config = dict(
    norm_eps=1e-06,
    parallel_block=False,
    init='trunc',
    init_std_qkv=0.0625,
    beta2=0.95,
    lr_head=0.0114,
)
Each number is 500 + 40 x the weight over its row's rms, rounded and kept within 0 to 999. Layers, rows and columns count from 0. Numbers have three digits each. The size before them is the row's rms in percent of the matrix's.

# layer 6 MLP down, 64x256, rms 0.2, rows 0-63, columns 0-63
110:490479488452481538433430511474487475507522472492529568486526472545605463501522504458479470465485469441367494429464513501547464505544495458523439544496465518511502495527469458521491548476411484
099:525489467464519567470546574454482492451564432401532587537456468488511536566517450491591486519473465498528429400488530526496501461563494483519498523504589586494482527519494468485513538537550547
105:530490453509496545525401507494520520443523543514477545468495524349366467570504488539488364498494526505481477528497540646504494529479510506524530539516494488478539451496587510517498508492555472
105:542579517469477406602565549533538536552525483442521452450459564507490468473496476501505501505503466490531484494461522576498531540534475480517510430489483474476573473483603516551568458477523512
106:501498494546529511528574437506483510508465476452485444480501519504572434460536467534476502560529472546452446504603576495488509497494535544506479466433547529477441435479552492465452442430478474
104:529529480474501508571432486588498477496541513482501506550415497564459503491480516483525464462492493538497506565508465505506521454463549502574473433501437547523529585484398520503564483432466435
103:474488545499509528535564533545498553490489506555502501582505486543441555530523504479504503567505528458539510525527524445506526440531503495542511567466461501506476541484552485501492529508566481
099:481422468531531458490456564533480569479547591485510445517512520546530488526505494454533409480480486536473541461428525393479413493485545512473531541522526572465527458536549515512496461495428572
102:540475446570475511489587480513564520569565538479487510434541492557478502478465442530438531473492511556509500499480624462469523494449460508521510470451550483527478505453464422459468477500501530
101:539456523462460410525492434517442482468452548498504516480441456567545592458482509493463468550472448537467486546467419492497513456476485471524437508452523541513430560546464573494556487492507425
092:516384537521501441491604489550454527528522504523532464485540512590454522535543543488510453544465454614501464511496556492417515480517496492533487509494535520462456487469513497525533464509457474
104:591540501520506450498431443508482526536507495487474548508395447503468510533453474429470473456508503503465472552466466492501509497531573518495449484412439505434423478501480538458535473461493455
099:506549469514480588487592507488527487487524504479486512497532496468493447556492455538535581523459560462464418523476572468502502527531559470524454511528465481508514502515525486488466498440543451
094:526453461471535502488567389493441511460505476481557498487483520534447583508536423557573529486489480488472530419488435513519483522462505533481498468544492468469476407489532501518451486461469502
088:495484438474460360477577523474491441456510485450504408465448529464561410512535439443498416508522439484530508510495505444525495503477424473483491545502586514493498500516523485396452462596515516
105:456528513500504534542509483576511533472554548458493542499539488504516491444560480521539558463564570520454531523479539495497552461529571488479425496489526450482513518504477396458522568437509438
089:500506510464446475510497456437515559479488473516553494543508528497446471493443483509516484512451544486510445509531526507543545534561562511450512442355474549464499517532584458486542505566461439
095:500479525487485411495558524507509599499553569473489457435505472454404507518439560520534570523460456496487513520517438522471532451494510405566465527488477422441530485566517468517458500581592462
100:494452588552482553487573527574577615458453472511442520517547541532503516539556576527499490556559490441529512512491512527520498442566434496551453485495474455477520550559510501527500486539514503
107:487510485538487581465503477521497487448478465557472511439550528513449458541501500567478555439497631431519498539529493537460502427547519490464514462507561452451490455489550477484496530522487539
096:475518541545497500503415495515513506480547440459516465472431498561462494529516632488443488494516466494430612485483488532468519442497509480531462548538511514513409524507523441525449504486466441
105:517472508480536510482567472594536465519487544527551512439532473507487487541513536479476537517475545484510461459472489479452517502534444491539441524564471497505475565410482510467564495439500495
085:539417522499472496544519517417476547446573478490514553503504529525526464440471574503512571540536573515508493444509540518469474440468479475576560482495515535494528509487451453529533552459502461
092:582535517504552527493432482509509450434486494484570615565450425537524525474548441510517485542501520486472547572500441487538572425475509484457503499550491451478508457491458452547513574446570541
104:467499465504550596480485460436466484441420469506432591476482478470422476522504521543493494526525574472585555483526443473477459532499551506494475524478479542517462467480540478513465518538495475
105:541533444508477521568482528490495481542496503541522542465495517537493522388492526492513589529481442504487508530474565525489504425522415500503481539577449513480520430519522452576594526491518453
093:465565497501586505535515470463459507430487592506415502456490499485445527473557504526502449470532431523526506490502536514475487490524481531563491495471559535485468473429425511475491504535476461
098:588393548515518478458487535466506492525531440523499572528472514532414480462472506563506498484458549437472503509520489515496511459539428511512504519503471481500567587452509508532600484475525490
092:490519527491467422494501526433472500466464519520509544466411481533489534452526555502461580544403536462483555506482394559483517468468488453452505478544462487534530503444418417527540494542534473
092:545506431536500586481548453591521404420488507436523507458545442520484500470496414533503473515580535439472493500488570452507544464463512477433482484444495571514509490516442501448475499500488459
098:554572474501536433479540499467469481439555501475443535522452478462509549532502451511528536503504480488500552475485463391551502491428546526489504493462493485460518477399458557436517525498443491
098:447493477511565564479437531476525495493527490536473445496526505477482442495601529585444504542531524492561440413498488496523527550464517400513478448531531518492521514485453500488516487506492536
104:483496520472529518535536488494443528417531527473531447497507455489483485415487511470508551518481458461489530523433550443510513441461543542524539437479513484512491523386427507463480483494512456
104:509512487435466480527575488527460570477445497442530445484525471437550505534518554467518443507444452501491521520471578455492512479486451583518392530515497474496431489513484550482563508500588477
112:495493509506471495499485579510449516552499533478552498564498553523533500475438484527462508499477487492517577512456470532482505502498494441538424479480518490543522491457405506460470490535480490
112:533525480481548490477475439559479480503485475492472486491511517505481472469510424515499485508456498556519545489493475512504472510502498493506510504482557490487512482489515549537493482535402465
095:475510489509448467489502499569448533399511488481525457514512510529430481460489541476462498469513512479503473503496382572500497491524568478467523559511535566490471527543459495427499486464479552
090:546487540505545490518502539511529525405552495606510485483529518353441519601490459506525459523458473520525515503521527453507470499453515599523506513503517497547558487501475497470521411495470476
089:464521594508499501488492462462451505524508525507532462543499418522584452554530545434496534585494473459475567547530534533543458476491519444506503514506491471493453461561489512475516494498473506
094:517494457533547561473523494499506520532508532493540492546527513505524444551534501513562512482501497495489518529475626585523527510553461511543493475492563500450488508467499503441483529530495500
103:493503606440473442588453488532492535479426477478479498487469595463525521535594470517471478464476473535445457494492401499426593575461434494576476562583479438497492543575493535459513483515500508
106:468477447533540534471547459549539520509508488383464509507527568547624465537533496599512464535510470423563512552503499478505479512505468532459550527452509530433549475519490571502537499595547458
096:470532442529561486484597502435507517482444498481547497474485529445491534492602563587495460572456500526470545457503491556422504555426541485544473608492495486560504519500575503575500480535474586
100:494568561561525523479510527495533443499516569521554479482416523530449512485524495463532518488502593468502525494505519505487489499508452538616546473487528534475506581422419535525506514510461481
096:576497509519494519478501515515497509400501488487457527544447516535409430479459551528545536512511560453444473538465509558573501485513490520519552483540505431596543465465445443435479495481599538
114:437494454607488494429508449524461455497485472562488436507551459537435485480489462538465491489531598476559527535483564521555450509458403451452522465494496499424520486477472451504500481432476531
086:542509492499553561501497467511526513470466465479562536519500532553494564463553467529479473483532567406534553511477588476502490437489495487526524391558566425486456493492468437493534457465541489
102:503519436461438528472513471461500484482507526516439463516418523477570428506502474508453564593549484523500491398477517517530540499485488475530429458490433424502488466524506495521476622468498479
103:539525419554448546478633550502483589467497492565520499496535507501488524499507500602533524491452553518464507536519497610543503481521513497457474571478536487482507462502539505513512446547491516
115:475444506479498542440475486507516485554481498483576495412562518563414516473478532555517514424528584514560541496520504565485522534538473476468479531517522489502503507537470439454473558499484487
113:543525492542490490562480450573532494510532496514502475511488493523568493497516479411451548542441433520468458524531495472524548451481512591566513425462430474489397507525500559473517479455549481
098:499462458549502494464502480512474489440573446509491484492517481373482496403544489586508526513539568541509502492484500487540461413433497517473487461456556491515463521458449431515505490495458509
090:531491520509514520482426465524409486544562584467500540496507428461476532466538522521419459464535512493549494460503494473484470476482465485517473516511526561435508492560492497557444535420447512
104:403598519502455524544626415565517501479524495490500458550448458516526584446517473507561449577570512564592484534505541469499495495458507525448517504459482562531443534540478535481486452461437509
106:474533473468491563509492449485516480498444545493485431511561450490534445431492474485409488509511479489487463469497498547529533507483581481535434450436497519568465455485537423465410498538478507
089:532447510523454478473445538520483504438522516539483451445435525469553456531513553489535471477509536547480475484529511520481455534574469559583431458565596482576445411484534474483565448592510461
095:478501440581509539488446557473430512470478460471465504484455469508500425585504499517488434504523486512517509507505430566528502502507538476505502450506524539433478509480497485504540515482533501
105:536571511558518447514543497457540566506530544555480591511508461486503530543499537488541417497434493514531497457516456537490465495570485457556459504458522524566492512534511512469482441509513467
087:492564537451429478491427462474564463473476513465518521471495498528558561477495429522465461515454509463470516522455450467525497521474500522479493530488390519519451458513460549480515538476430477
104:522500510546502437558512488502519538563510531488459449539516469429596539507511497461547467486510511483479525521482539550453556543448443472524519497497491470433500477456513477488530513421513447
106:538467587534539543428538502492528525503490465381549486541532517488501446508487535505507528553529549500479555425519572457503453557466476496500487479495507539469517536480500500479516477580501556
100:478516510513537467530574451497501507511460453522532481511423497499488509517513531464533533474500557537485458445492596459435396502496531533459484500544495424469387534566483495521462432559431432
100:463543556426416527514498508487445473487441552587592490529507539476486506529523533484464527560554496583518473473504506400541429477540492506491501481549477533552495435456564446477454515530484488
099:549460471507517487492551492566488495464572520474540479493467513490513523558432548497580405479505460506549470564474596603511482503485512520509518529405503484477543456481497536449521505583527556